Each number is 200 + 40 x the weight over its row's rms, rounded and kept within 0 to 999. Layers, rows and columns count from 0. The size before them is the row's rms in percent of the matrix's.

# layer 10 MLP up, 1280x256, rms 0.228, rows 1209-1222, columns 0-255
103,197,186,149,243,214,138,220,194,207,176,236,235,184,160,172,188,250,192,228,238,288,273,180,254,217,147,172,224,215,227,148,165,202,253,152,182,159,179,161,208,216,212,206,183,198,225,211,153,235,254,173,245,249,198,177,170,198,219,194,199,161,193,148,220,179,162,270,160,194,117,205,216,198,171,237,153,187,154,181,308,255,163,159,174,154,148,206,206,128,245,235,207,260,265,188,118,276,153,251,163,177,242,256,168,191,201,190,161,220,145,209,155,252,196,246,181,201,200,128,246,194,224,237,125,232,170,127,196,249,189,192,151,180,111,204,227,224,191,169,239,181,238,207,244,192,259,190,135,154,227,184,185,201,181,152,242,160,151,202,179,215,259,216,226,135,180,169,165,217,210,250,178,210,183,193,231,282,215,228,224,195,267,215,189,154,211,247,196,251,199,295,259,188,175,221,186,212,237,214,134,169,173,182,233,214,160,141,248,310,246,199,219,203,247,267,238,145,234,192,247,247,224,245,206,297,161,176,279,193,169,209,268,271,210,150,164,167,192,259,224,186,196,222,179,135,148,135,144,168,207,233,198,149,214,290,126
092,172,135,207,211,188,242,208,180,222,257,195,282,156,169,198,287,280,211,246,185,160,242,196,187,190,214,186,132,227,167,212,186,187,194,153,170,230,171,197,216,156,143,199,176,178,194,202,205,218,254,221,256,148,182,151,228,204,162,208,108,238,202,149,249,252,244,147,239,163,259,263,202,132,150,235,225,225,134,211,181,194,204,198,166,197,186,183,178,196,174,182,186,192,236,204,221,185,198,155,170,167,126,196,136,217,134,219,213,252,93,163,177,216,215,281,230,178,281,210,186,246,232,297,215,132,120,250,155,233,177,262,221,156,289,227,241,158,109,185,166,220,159,208,242,250,229,241,156,227,239,155,206,201,294,221,224,206,227,231,215,102,236,213,164,227,167,192,208,245,295,218,233,255,150,175,226,149,190,164,206,241,161,213,201,225,144,217,243,240,186,202,175,196,208,223,196,171,176,210,209,191,208,144,266,258,197,168,197,268,216,182,161,162,215,202,148,188,183,181,199,302,138,146,137,241,243,155,142,202,264,216,216,172,234,239,264,242,205,194,184,240,251,209,203,276,188,163,224,168,220,193,182,92,216,234,236
093,242,264,191,207,210,225,274,163,178,202,208,264,228,140,219,148,178,231,139,194,154,188,149,156,246,258,141,255,167,154,196,194,172,232,202,221,246,243,150,173,179,176,169,212,171,195,181,248,204,185,215,187,242,194,219,241,186,179,240,204,281,230,242,158,208,211,264,238,248,214,230,229,239,154,179,234,157,229,234,93,242,187,262,145,220,216,250,171,187,237,168,182,240,222,197,198,150,161,229,256,174,168,183,219,136,193,204,190,177,163,256,207,229,186,261,227,215,226,115,166,244,266,215,233,206,236,151,191,262,275,72,219,152,209,180,148,180,123,216,168,261,189,156,203,153,264,210,205,147,159,158,245,163,125,174,223,206,227,273,256,236,199,175,322,190,182,249,148,162,196,198,257,205,229,186,134,180,203,234,185,153,167,212,238,136,273,222,92,202,238,223,206,227,231,173,154,213,181,245,202,230,219,182,215,153,214,128,159,175,198,227,184,194,232,161,218,226,168,225,170,195,246,245,202,129,263,170,170,215,184,152,187,210,147,237,226,226,195,198,154,177,173,141,159,185,205,213,269,223,201,235,82,167,287,214,248
095,134,166,209,195,187,163,66,236,218,296,161,169,264,225,210,189,190,136,182,191,173,178,182,209,176,216,173,227,193,199,212,229,259,168,171,196,201,165,195,197,229,228,248,273,244,200,177,218,207,110,256,169,245,188,268,227,209,288,195,199,201,231,193,241,235,180,173,230,201,203,122,240,137,284,207,150,132,194,206,189,177,182,219,222,233,134,280,204,175,204,163,206,185,218,190,191,166,243,215,207,200,196,274,250,128,204,214,173,231,205,267,236,263,274,221,240,208,171,144,228,218,191,186,202,265,242,220,170,203,223,152,161,136,118,228,233,261,168,243,223,195,189,219,199,197,184,297,203,166,184,154,164,186,278,179,196,142,216,177,213,236,194,134,179,176,227,195,123,256,243,228,225,236,159,167,226,208,166,165,133,218,238,186,232,175,167,200,198,194,141,231,125,197,292,150,195,179,194,154,278,203,245,238,261,253,175,211,173,238,199,239,171,126,166,139,237,180,171,200,206,212,110,238,185,129,227,227,185,183,160,165,133,182,302,176,219,212,218,212,208,288,146,205,224,147,201,145,244,242,165,229,220,283,200,202,252
108,249,273,204,280,263,216,200,241,152,194,153,114,174,196,205,193,151,298,208,185,254,203,204,180,232,94,204,215,213,145,207,173,267,255,241,184,219,163,233,188,207,206,171,208,202,232,175,138,168,180,161,131,207,210,166,278,247,162,196,267,240,195,251,201,225,135,198,227,200,167,137,261,160,235,164,266,127,117,193,196,223,222,173,207,221,209,159,219,230,213,222,238,196,221,215,197,203,191,139,227,242,245,197,179,169,196,237,192,254,198,248,200,186,168,201,181,189,219,216,197,146,264,200,183,193,173,183,190,167,152,204,142,211,163,129,281,259,227,238,198,225,155,199,175,219,186,152,167,193,140,244,131,150,224,298,204,195,151,191,158,227,237,206,231,189,241,191,239,201,202,224,207,197,244,98,161,219,141,253,196,246,176,216,165,217,284,263,176,232,276,202,243,284,217,137,148,237,236,191,136,154,297,190,223,235,171,197,200,294,188,249,162,228,150,265,226,173,212,208,261,125,104,240,267,172,219,208,254,275,222,159,171,205,146,192,214,191,190,198,181,209,235,240,164,207,217,168,251,171,182,200,139,154,210,215,154
093,154,201,176,168,135,272,124,202,214,249,196,250,146,157,196,249,184,200,204,210,266,191,223,232,204,223,138,231,91,154,264,223,159,145,240,185,199,203,230,207,211,173,209,158,141,181,222,220,185,242,209,260,199,175,207,243,190,191,224,220,149,269,178,210,212,180,291,198,212,218,228,249,157,277,197,259,197,175,228,104,209,231,241,175,195,180,194,224,155,286,207,179,151,231,159,210,194,235,156,236,164,173,222,217,138,292,129,137,216,209,215,172,175,162,179,214,204,179,251,159,229,213,223,166,150,209,155,249,148,180,201,194,237,256,269,124,133,196,307,281,241,202,150,185,196,192,216,174,230,270,134,249,153,245,217,218,261,145,206,218,160,92,252,241,204,188,189,184,184,192,231,185,191,174,176,187,241,183,199,215,220,194,193,156,243,203,249,200,159,185,226,141,258,150,230,212,283,232,203,192,193,223,248,169,224,237,211,209,203,134,179,217,196,198,204,173,177,259,215,188,211,197,206,224,258,187,233,143,193,207,202,166,152,219,276,149,154,203,188,201,168,270,128,186,299,256,219,222,212,259,151,260,132,130,112,250
097,213,189,195,241,143,228,222,214,194,220,183,192,203,187,202,239,116,160,218,265,253,144,129,196,161,196,225,220,206,133,122,213,200,168,219,102,153,182,241,186,200,259,212,216,177,236,223,266,208,190,224,226,149,188,259,208,271,206,148,195,206,225,158,220,169,213,228,184,206,274,208,142,198,243,144,216,189,102,208,256,218,265,166,194,231,152,162,207,224,184,177,214,103,142,204,229,237,227,156,176,242,205,265,230,166,147,202,153,215,262,203,158,153,194,229,269,254,213,183,205,224,227,251,237,184,185,239,99,170,165,228,203,192,192,192,223,170,143,190,155,254,245,151,180,232,193,226,209,231,197,150,202,243,147,153,176,232,216,180,241,144,169,220,226,179,147,217,259,240,130,212,169,273,224,275,231,169,143,147,210,159,218,261,226,240,200,228,117,228,188,227,154,137,252,269,193,152,132,209,170,273,222,205,153,202,153,192,158,255,254,235,286,223,197,212,247,165,247,180,172,251,251,199,182,171,179,176,270,218,217,195,215,215,221,201,179,243,248,180,237,178,296,179,163,160,206,273,286,302,143,147,235,229,214,210,180
098,240,172,140,246,251,176,157,190,149,199,150,185,151,243,243,166,197,258,257,229,158,122,149,225,185,186,236,165,241,157,189,207,259,184,195,229,174,225,240,131,166,156,220,249,199,226,203,223,173,201,213,216,139,149,192,178,217,197,152,168,217,221,186,219,202,175,248,212,173,219,207,151,251,235,203,235,195,219,201,241,227,151,204,239,186,303,212,253,238,210,162,202,199,195,193,152,281,282,210,234,246,186,209,215,197,183,126,154,158,230,199,179,230,197,137,202,195,150,214,166,245,223,188,232,210,212,288,235,144,139,172,239,226,198,171,231,195,222,152,165,149,192,241,189,122,323,186,166,184,210,215,163,277,145,161,231,237,216,247,236,170,180,192,221,118,204,110,150,225,272,210,221,140,156,173,196,187,180,237,243,217,167,232,215,186,189,169,229,247,285,149,206,158,241,188,116,224,153,190,214,301,309,157,243,221,211,199,167,247,274,182,155,176,211,161,234,187,228,250,193,163,285,232,213,137,177,141,118,198,146,134,297,198,199,180,189,194,167,142,182,195,247,207,209,172,172,156,214,234,177,204,276,135,185,198,251
108,204,249,208,193,260,202,192,193,248,266,286,171,209,197,192,221,219,167,198,242,165,237,165,208,211,240,207,174,263,151,212,173,233,176,224,122,210,155,186,208,187,247,188,233,169,166,269,110,156,181,154,181,221,267,131,218,239,205,190,128,95,148,157,196,253,218,170,184,114,160,194,115,208,157,258,149,212,218,210,177,256,165,193,143,176,185,126,217,257,251,240,204,154,197,139,149,209,181,217,204,193,189,231,258,266,169,231,152,283,186,292,276,206,162,206,197,214,181,279,228,154,210,111,202,197,187,221,229,150,187,116,244,159,142,199,229,158,265,270,197,155,169,260,131,175,230,148,190,147,284,186,139,178,207,192,205,224,228,210,157,211,232,179,123,203,129,244,299,252,132,121,223,184,216,262,206,199,198,179,260,186,245,226,234,209,224,220,161,217,172,179,176,221,113,176,199,229,215,225,228,175,251,247,179,198,150,173,199,190,242,198,185,211,264,153,257,184,193,205,164,203,212,133,153,225,149,203,187,205,254,213,221,195,158,204,208,227,220,229,194,199,221,219,255,239,206,242,185,239,240,182,137,185,191,153,148
098,284,158,250,258,206,127,243,183,157,183,158,231,278,170,196,212,155,186,172,252,213,160,191,200,171,201,181,96,205,211,173,199,236,139,273,192,120,215,170,192,266,241,204,209,298,190,239,295,210,207,194,108,206,183,210,134,258,101,237,210,174,205,196,203,140,212,227,206,255,269,159,163,206,218,246,144,167,256,214,201,217,207,225,104,170,217,219,184,261,223,222,200,267,115,176,257,201,215,206,229,259,137,238,262,193,251,175,254,196,214,201,174,233,251,199,223,270,191,162,171,133,199,214,151,190,151,192,193,190,227,150,199,159,176,216,228,223,226,209,212,200,198,191,232,140,238,177,233,148,221,216,235,245,189,189,107,234,170,243,235,208,233,176,146,108,142,232,191,218,198,201,226,153,145,311,218,266,209,206,234,187,169,252,189,233,217,202,159,211,206,181,190,194,186,236,250,165,137,224,218,171,177,206,202,249,176,172,254,218,256,187,173,151,167,197,243,145,206,225,135,156,303,167,205,208,210,242,238,160,217,182,185,233,172,241,218,235,236,223,131,157,181,211,173,181,158,157,251,218,157,222,308,186,209,139,194
104,227,209,252,189,220,139,179,231,181,147,224,240,210,169,158,216,192,189,209,190,239,170,187,173,188,175,224,140,117,181,259,198,251,188,254,227,146,230,182,212,197,277,216,152,190,132,156,257,207,145,204,135,119,179,169,177,273,194,182,172,123,216,224,160,176,203,128,172,223,195,262,184,187,159,203,187,196,161,212,238,225,216,231,189,164,179,234,219,150,196,219,202,135,233,164,298,181,242,139,236,207,177,199,227,281,177,211,265,237,147,259,223,235,162,196,201,250,202,140,226,230,164,211,156,123,225,212,234,248,310,183,223,202,247,171,253,117,159,148,262,222,177,251,177,188,237,162,171,219,174,221,194,199,146,214,142,162,179,195,190,141,119,208,119,163,210,234,145,206,194,167,193,167,224,186,126,230,230,280,169,195,199,157,210,212,192,181,248,180,212,199,229,179,317,195,201,187,272,154,218,132,213,248,209,167,199,198,219,215,160,291,172,97,172,154,196,139,204,250,257,264,198,274,195,200,222,254,193,209,237,160,261,197,223,203,172,190,203,201,206,142,295,144,225,191,150,204,133,201,263,214,180,175,281,181,222
098,235,211,227,226,271,182,225,255,166,228,167,126,172,152,148,156,200,145,211,159,198,252,168,169,185,230,259,157,135,169,203,214,256,216,227,178,207,183,194,140,181,221,146,176,215,144,175,237,273,169,169,187,184,145,175,183,197,134,173,287,138,145,91,286,184,170,189,125,178,175,152,217,231,197,223,187,153,281,242,172,155,190,232,249,217,199,142,186,199,226,203,219,214,154,214,203,168,293,189,272,218,209,193,232,108,286,222,154,256,235,228,210,311,212,195,165,226,178,182,244,236,231,256,251,183,235,149,208,191,245,158,295,168,136,170,182,127,169,130,186,270,282,194,194,127,131,216,207,165,185,225,179,209,180,213,227,160,258,245,184,202,128,180,227,198,215,299,212,206,151,165,209,168,207,207,251,196,160,154,226,193,216,172,286,216,234,218,174,165,220,210,183,175,162,236,219,206,242,226,122,211,233,214,213,247,148,181,210,199,205,261,215,235,203,218,173,216,162,228,246,178,258,219,189,258,214,236,241,251,193,201,229,156,219,188,224,208,181,233,256,170,198,118,137,196,175,235,292,221,235,193,206,242,177,221,240
103,273,206,178,181,197,201,218,148,161,200,244,163,195,231,187,201,211,164,256,222,261,201,256,107,188,235,136,179,117,215,176,204,176,225,204,231,173,222,209,207,147,171,234,215,171,192,193,160,176,236,211,222,259,243,229,211,197,251,229,231,161,193,230,251,212,213,196,132,231,264,215,196,145,166,208,194,182,155,248,153,240,164,201,154,229,186,233,155,214,168,170,278,202,204,125,178,190,204,210,237,236,234,244,199,181,123,262,214,202,182,164,266,236,253,289,161,179,181,190,195,204,229,260,168,173,143,185,217,231,196,246,182,219,267,212,151,113,240,243,223,261,241,195,225,142,199,191,222,189,157,156,221,146,216,135,169,156,191,237,246,135,229,262,250,221,214,201,163,175,179,162,169,248,151,231,205,226,186,179,219,213,121,237,172,138,119,149,162,197,252,246,200,173,249,189,301,216,167,185,169,172,166,207,297,218,173,274,143,129,169,219,172,213,145,191,196,116,189,174,263,151,280,218,150,280,235,208,211,183,173,216,155,187,260,184,199,184,178,134,46,233,185,179,179,137,219,186,219,307,221,181,244,191,216,211,220
099,151,147,202,204,245,198,288,181,213,236,190,241,199,214,149,143,200,213,244,204,245,156,220,206,153,227,230,128,248,218,235,175,295,249,254,184,254,193,49,125,267,189,164,149,255,189,137,152,169,174,237,200,157,204,204,220,165,206,248,135,138,213,268,265,217,178,213,197,197,189,176,204,140,183,195,204,233,231,216,254,269,217,244,244,270,182,195,283,295,164,128,208,105,189,227,198,201,231,102,178,262,212,247,225,260,167,287,154,172,156,196,234,181,168,196,170,215,156,106,163,220,203,139,174,256,197,211,242,185,231,239,183,202,235,198,177,127,165,224,177,152,204,166,205,183,175,197,231,223,241,154,223,216,211,190,207,239,211,179,136,150,228,199,197,204,206,183,174,122,140,175,147,202,243,91,315,240,210,217,194,202,200,222,156,164,156,169,160,258,223,232,178,182,227,221,200,227,261,189,228,191,195,194,169,184,210,144,256,190,235,208,223,225,205,276,233,211,162,173,235,185,223,148,208,181,222,170,182,188,203,190,190,201,273,206,217,200,180,226,226,178,257,205,257,127,258,166,183,162,199,221,164,213,249,140,176
# layer 10 MLP down (transposed), 1280x256, rms 0.212, rows 1209-1221, columns 0-255
104,198,231,193,206,230,241,154,184,237,241,188,205,166,240,185,199,110,181,225,165,159,230,227,175,172,222,234,240,153,200,279,256,239,171,201,209,214,225,293,168,273,153,191,152,234,170,217,166,177,201,249,163,129,263,205,205,186,163,168,187,199,201,158,219,178,198,179,222,260,191,247,255,201,216,164,243,195,310,287,196,215,175,182,201,236,259,196,209,235,207,234,234,118,220,272,207,175,201,232,214,269,205,154,192,233,194,175,167,159,248,191,192,210,228,132,237,134,194,239,148,118,179,275,192,167,237,197,158,165,223,245,195,198,177,184,191,164,253,194,177,228,170,269,205,207,151,241,260,206,199,224,159,233,221,114,197,239,213,185,212,142,186,175,153,258,245,220,197,220,291,184,193,177,152,236,185,201,203,186,239,167,163,212,272,301,241,225,164,256,248,145,145,201,174,131,222,145,205,218,232,206,192,238,185,166,204,139,206,135,155,226,217,247,235,209,156,289,198,184,183,229,115,215,119,223,249,274,125,190,213,210,234,165,202,205,171,205,163,259,256,145,191,154,173,216,294,130,259,167,225,198,228,189,307,128,227
103,208,225,220,198,191,209,218,201,242,166,162,244,286,230,256,173,228,177,213,205,215,196,211,201,196,170,169,196,141,271,242,148,225,216,224,247,245,105,237,220,223,208,238,214,194,187,150,234,195,208,192,191,252,141,168,230,187,220,232,169,210,254,240,191,240,214,156,193,172,165,252,159,259,233,176,172,203,219,193,206,263,118,238,227,131,194,183,119,193,178,211,267,241,224,208,223,165,108,230,225,235,263,180,187,197,233,133,108,208,144,155,204,161,262,175,256,195,223,146,198,173,247,195,198,220,205,146,169,243,206,192,176,130,184,102,226,189,198,233,195,244,152,167,215,238,182,150,232,283,177,277,229,187,228,177,173,169,171,154,164,243,197,254,183,197,228,94,231,74,215,184,124,150,240,270,166,242,193,217,140,154,268,196,192,165,187,239,263,204,191,204,206,256,262,164,221,111,198,191,269,221,208,259,180,193,241,206,184,210,203,208,195,147,137,225,210,152,174,158,256,228,217,193,174,222,230,176,165,183,189,140,153,227,259,181,168,130,229,193,220,188,206,197,245,236,176,296,231,67,185,193,252,257,155,233,212
086,172,201,205,208,192,228,201,158,159,180,181,119,152,212,175,179,145,173,210,236,241,250,163,110,211,131,120,200,228,216,158,182,185,182,228,201,150,187,247,151,176,195,138,156,196,205,211,162,181,159,180,236,209,163,192,181,193,182,178,232,218,210,148,220,236,178,210,221,201,194,166,224,159,213,194,226,220,205,203,196,205,224,191,196,174,282,120,215,198,225,253,252,172,212,190,178,159,219,242,195,198,188,152,229,169,216,86,217,166,124,236,233,188,238,208,198,260,130,195,222,240,218,190,205,170,224,237,204,255,149,175,176,180,183,137,179,247,242,154,175,234,136,213,155,176,187,175,206,178,231,227,223,113,262,121,142,192,226,269,220,239,247,161,255,163,124,158,196,193,126,173,245,163,245,166,196,195,193,191,337,218,77,210,223,201,207,256,196,231,281,198,199,128,211,218,153,172,266,176,238,152,219,141,208,240,197,162,210,245,161,214,201,263,198,147,193,207,279,247,133,281,139,175,133,188,208,183,191,218,209,204,223,293,181,149,230,121,143,238,164,181,274,236,212,176,242,141,173,87,227,210,139,213,170,203,164
101,210,183,172,223,198,255,255,151,235,177,226,162,195,171,227,201,219,196,236,229,219,217,187,193,217,169,220,203,184,187,128,214,112,180,192,148,264,201,170,204,151,147,191,142,169,151,184,237,190,214,222,158,244,167,230,205,113,170,176,203,175,276,151,35,270,216,206,233,191,114,162,198,151,262,239,155,175,205,187,153,172,227,217,129,219,203,196,207,149,234,182,196,189,205,251,173,138,249,137,201,311,221,86,239,199,194,175,161,186,243,203,183,247,241,268,318,195,247,160,205,194,228,152,191,202,210,217,158,213,186,165,145,216,169,225,126,171,182,207,250,117,256,199,184,194,233,171,200,216,153,170,190,227,129,240,247,204,182,192,279,224,234,221,184,192,258,152,170,250,190,165,220,188,240,275,199,245,253,223,179,196,243,214,216,170,213,216,180,149,157,168,165,169,226,225,185,134,129,199,270,206,208,141,261,182,162,210,280,236,166,195,179,233,206,268,198,175,169,215,247,158,303,220,264,217,240,156,186,207,190,188,218,226,162,147,148,175,187,146,256,241,178,180,248,128,213,200,201,229,247,199,176,192,184,181,133
109,122,204,169,155,244,239,169,263,194,164,230,161,280,184,212,165,235,159,267,265,213,187,161,165,231,218,179,168,195,223,119,177,260,170,249,156,252,221,217,190,265,244,202,251,177,194,164,223,183,169,232,177,179,261,201,216,180,221,186,197,191,197,179,220,287,125,215,204,190,221,141,169,141,305,178,214,184,126,148,241,138,171,191,250,282,257,210,163,227,195,253,179,160,156,164,230,185,200,193,132,209,153,250,187,208,233,192,184,263,171,214,219,129,204,188,248,177,196,218,154,268,231,203,181,247,194,181,153,269,187,170,179,233,166,186,149,246,224,159,248,187,198,199,220,217,164,207,262,192,242,81,210,207,169,199,223,206,267,224,117,190,190,231,186,209,189,214,220,207,215,165,217,173,258,188,244,155,211,232,187,203,233,136,223,258,153,213,213,167,160,221,280,244,152,150,184,212,269,217,161,214,185,217,167,147,251,195,198,318,217,184,230,258,173,225,166,215,281,102,184,146,267,263,154,183,210,196,230,217,207,172,149,184,286,227,267,217,171,224,132,226,235,149,199,220,115,171,243,213,196,171,231,221,218,261,117
101,182,180,244,288,182,162,239,209,178,192,279,260,307,238,233,211,165,189,232,203,195,156,94,208,218,192,198,176,230,228,255,165,202,172,213,213,183,205,180,144,94,147,240,190,248,208,184,194,265,245,200,271,172,173,221,286,196,205,156,215,202,184,174,235,181,145,135,255,217,214,186,152,165,153,251,245,219,281,178,224,139,205,213,272,196,168,143,232,220,218,204,174,213,218,124,145,118,204,246,201,175,211,201,138,258,188,212,179,250,176,221,143,260,164,202,165,225,220,136,198,274,246,146,194,210,302,219,200,182,211,210,190,175,200,278,195,217,170,219,190,195,219,179,170,88,202,116,202,251,243,177,182,188,246,197,195,196,213,227,224,207,220,235,251,126,216,139,177,218,210,204,166,217,310,169,227,254,163,220,232,236,189,213,222,186,214,195,194,187,196,201,208,199,171,224,217,180,157,223,212,194,169,217,150,220,232,170,196,126,253,206,193,224,222,143,271,241,164,205,233,203,253,169,187,217,190,216,211,193,270,239,244,130,277,275,134,201,131,299,172,234,242,212,240,188,174,134,243,201,172,118,258,248,182,179,139
102,142,181,187,179,274,168,101,130,163,192,146,232,104,200,218,210,178,182,182,231,210,202,206,201,240,163,236,196,209,232,220,193,166,232,128,228,285,212,238,214,168,212,243,199,194,134,196,176,194,186,292,209,250,234,236,170,169,243,172,207,230,274,104,234,151,200,155,176,137,200,175,156,224,234,226,195,175,181,161,200,176,110,125,222,187,151,185,222,208,141,214,203,283,266,138,182,228,266,238,273,202,170,252,273,240,132,233,177,233,194,198,227,262,105,213,154,229,217,235,161,200,159,195,215,207,233,197,163,237,157,179,236,182,193,225,215,237,189,204,140,183,257,220,271,216,147,234,217,239,155,132,141,143,162,120,230,180,156,253,169,215,206,146,209,278,193,211,191,222,171,187,227,247,228,121,136,249,165,185,201,218,188,244,178,301,242,197,213,191,206,194,133,253,157,207,174,192,156,157,236,214,213,209,261,171,171,196,244,228,225,244,145,243,276,249,249,186,146,171,140,158,157,220,197,184,187,113,172,201,175,152,202,171,181,201,214,223,141,157,173,246,150,216,234,212,215,129,191,167,222,189,152,144,246,185,198
100,208,185,197,186,161,250,195,244,206,149,185,239,231,174,167,257,192,225,117,166,174,251,147,232,201,159,148,183,158,191,243,254,140,251,281,191,198,181,252,214,200,176,181,257,171,183,166,215,178,274,156,213,248,137,188,204,190,181,170,195,198,209,104,219,174,183,205,264,214,181,205,271,253,212,252,256,195,179,255,256,267,216,140,177,128,154,199,182,196,182,179,282,192,230,153,248,176,231,191,199,92,255,227,222,198,200,205,204,180,213,185,165,203,278,265,145,226,178,232,182,244,227,218,239,81,330,119,204,186,213,186,207,183,193,200,220,240,205,213,251,176,162,174,211,232,154,189,172,139,241,223,181,227,239,256,189,245,203,204,214,236,163,198,258,257,234,266,260,219,199,201,219,238,205,130,140,176,170,172,219,188,214,189,161,152,240,186,270,188,139,262,217,141,215,235,158,208,237,152,202,221,158,155,244,240,160,228,171,222,230,195,229,274,236,236,195,238,179,238,156,160,156,97,187,164,260,203,234,187,215,165,257,181,173,233,236,98,182,244,181,182,143,175,264,211,230,299,208,223,227,234,174,161,146,166,197
111,158,218,295,260,261,208,207,219,165,190,176,242,193,173,237,265,205,244,235,181,207,143,163,179,172,164,221,115,194,258,186,249,186,206,210,188,219,222,168,212,170,135,166,187,238,241,195,188,211,217,233,210,259,236,241,286,187,139,282,230,193,139,191,237,135,165,224,160,233,195,159,249,184,174,177,181,173,117,175,254,186,110,200,185,218,165,165,232,231,189,228,176,195,176,135,197,204,189,155,213,269,188,247,227,207,201,165,173,123,174,189,238,176,127,207,200,255,133,168,209,235,320,174,134,172,169,302,182,169,156,183,242,153,196,231,224,144,280,151,282,207,171,215,278,150,226,220,145,290,176,172,213,174,175,144,204,178,210,191,245,214,207,188,262,157,204,190,143,186,176,182,210,225,206,163,243,281,216,135,203,200,171,233,261,187,240,218,216,191,241,81,166,129,232,206,166,207,171,292,187,270,143,225,207,206,165,163,185,116,238,212,179,153,196,225,190,235,170,220,209,217,187,180,231,236,213,177,181,238,207,230,201,225,225,238,159,188,156,121,215,287,208,227,219,242,153,190,175,179,197,226,205,134,239,185,281
099,240,201,188,194,205,201,73,160,138,170,200,125,178,221,233,188,142,214,184,218,225,197,182,176,189,185,228,154,206,218,177,100,187,142,169,235,158,235,198,224,191,181,172,243,244,203,194,226,165,262,174,206,139,188,160,144,244,167,257,199,222,156,187,197,113,270,148,118,170,186,202,93,115,252,178,157,173,214,194,186,151,182,199,230,196,119,190,237,156,207,199,248,173,247,170,170,166,201,193,192,201,179,209,97,338,212,172,103,163,201,242,200,178,150,197,173,198,170,181,177,220,191,187,255,160,190,171,287,171,256,159,148,225,218,152,129,234,271,200,150,183,248,183,175,248,231,125,197,225,266,185,181,187,198,253,302,171,206,206,173,172,204,272,231,192,185,200,181,198,215,225,234,242,217,172,202,248,118,195,177,199,127,204,216,99,191,145,222,239,233,211,199,200,180,223,163,209,207,207,198,219,175,205,193,133,231,188,153,267,144,197,227,177,146,245,287,244,236,238,257,156,224,203,159,256,187,138,166,189,149,180,190,225,202,235,170,222,222,126,245,208,189,139,257,226,186,184,212,217,192,185,156,158,204,264,202
104,282,186,233,225,205,216,232,180,198,263,149,171,159,185,156,213,180,103,234,231,205,244,157,92,232,198,220,227,243,214,198,189,175,173,165,288,221,252,154,181,246,186,230,204,211,244,166,169,169,211,241,231,231,213,177,235,199,162,192,242,228,141,161,185,227,132,250,257,226,206,166,263,217,192,190,176,178,122,240,201,139,194,199,125,174,108,207,290,201,126,250,148,175,189,186,178,232,151,283,179,179,241,196,205,255,187,173,202,199,265,191,267,236,194,190,180,139,189,219,121,189,173,206,219,224,193,161,206,168,151,208,178,224,193,265,208,199,206,230,211,164,194,170,236,233,171,161,275,225,252,185,149,249,256,218,191,200,246,187,231,166,234,105,128,206,172,214,209,225,100,168,231,137,168,205,246,187,167,130,200,123,221,176,201,183,181,125,211,182,218,172,201,233,175,260,169,224,126,176,164,134,217,203,181,173,273,208,194,139,183,172,183,185,175,187,229,116,223,186,192,283,221,149,275,100,245,239,161,177,184,209,266,193,219,175,235,218,195,335,203,251,212,210,210,219,193,183,232,175,226,244,229,170,289,226,205
098,252,190,196,171,260,221,238,211,257,193,210,205,169,241,121,253,214,227,144,179,127,175,179,126,249,209,147,186,213,199,218,242,114,208,112,190,246,187,170,187,200,205,231,234,257,207,179,160,208,210,196,251,284,161,249,220,161,290,165,217,224,97,252,185,232,181,158,196,168,199,165,160,143,138,218,242,260,161,169,180,165,183,227,195,165,151,235,230,239,190,159,183,247,201,175,197,233,259,127,188,193,164,146,198,217,205,214,256,285,235,191,215,188,225,226,236,259,176,240,167,227,256,259,147,176,159,128,152,169,157,206,197,233,219,194,225,246,195,122,212,199,141,252,255,279,221,162,211,136,202,211,193,229,191,193,200,175,204,218,127,253,200,176,193,170,257,199,239,247,186,205,153,247,207,153,127,244,227,216,189,143,253,188,265,240,191,173,182,208,114,255,220,195,241,154,175,161,243,233,231,316,187,128,216,130,122,202,165,107,164,202,115,143,207,127,178,101,173,206,263,190,226,221,132,164,226,175,172,173,230,203,183,181,229,205,264,230,195,202,230,208,220,189,202,217,210,218,187,216,225,237,218,206,183,267,193
094,157,203,180,319,234,237,260,214,193,190,202,164,252,200,186,199,206,246,208,184,113,117,262,216,168,207,254,227,186,251,221,145,160,209,165,243,238,120,207,235,159,165,171,155,205,196,260,198,220,143,204,170,229,234,188,223,226,216,199,108,159,212,206,254,219,182,123,100,178,179,219,268,184,183,208,140,213,129,177,243,236,153,198,217,257,179,156,213,184,226,225,228,219,248,230,200,239,209,156,229,227,233,275,143,169,127,199,248,220,182,213,218,146,156,253,201,212,228,102,197,182,193,151,170,233,148,180,200,177,145,193,155,227,300,200,226,234,160,210,188,155,169,218,203,160,214,157,123,280,181,161,186,173,184,235,164,269,193,205,157,161,222,183,206,159,237,174,228,206,161,170,201,168,187,197,229,226,228,235,181,182,150,171,180,224,201,244,192,142,236,248,205,219,273,199,230,247,148,136,236,231,150,264,123,183,199,212,182,234,153,268,161,140,87,158,151,183,183,122,242,201,151,231,163,287,230,214,186,197,246,222,167,245,209,236,183,189,171,171,185,97,134,190,216,171,169,242,175,205,142,147,149,191,139,220,192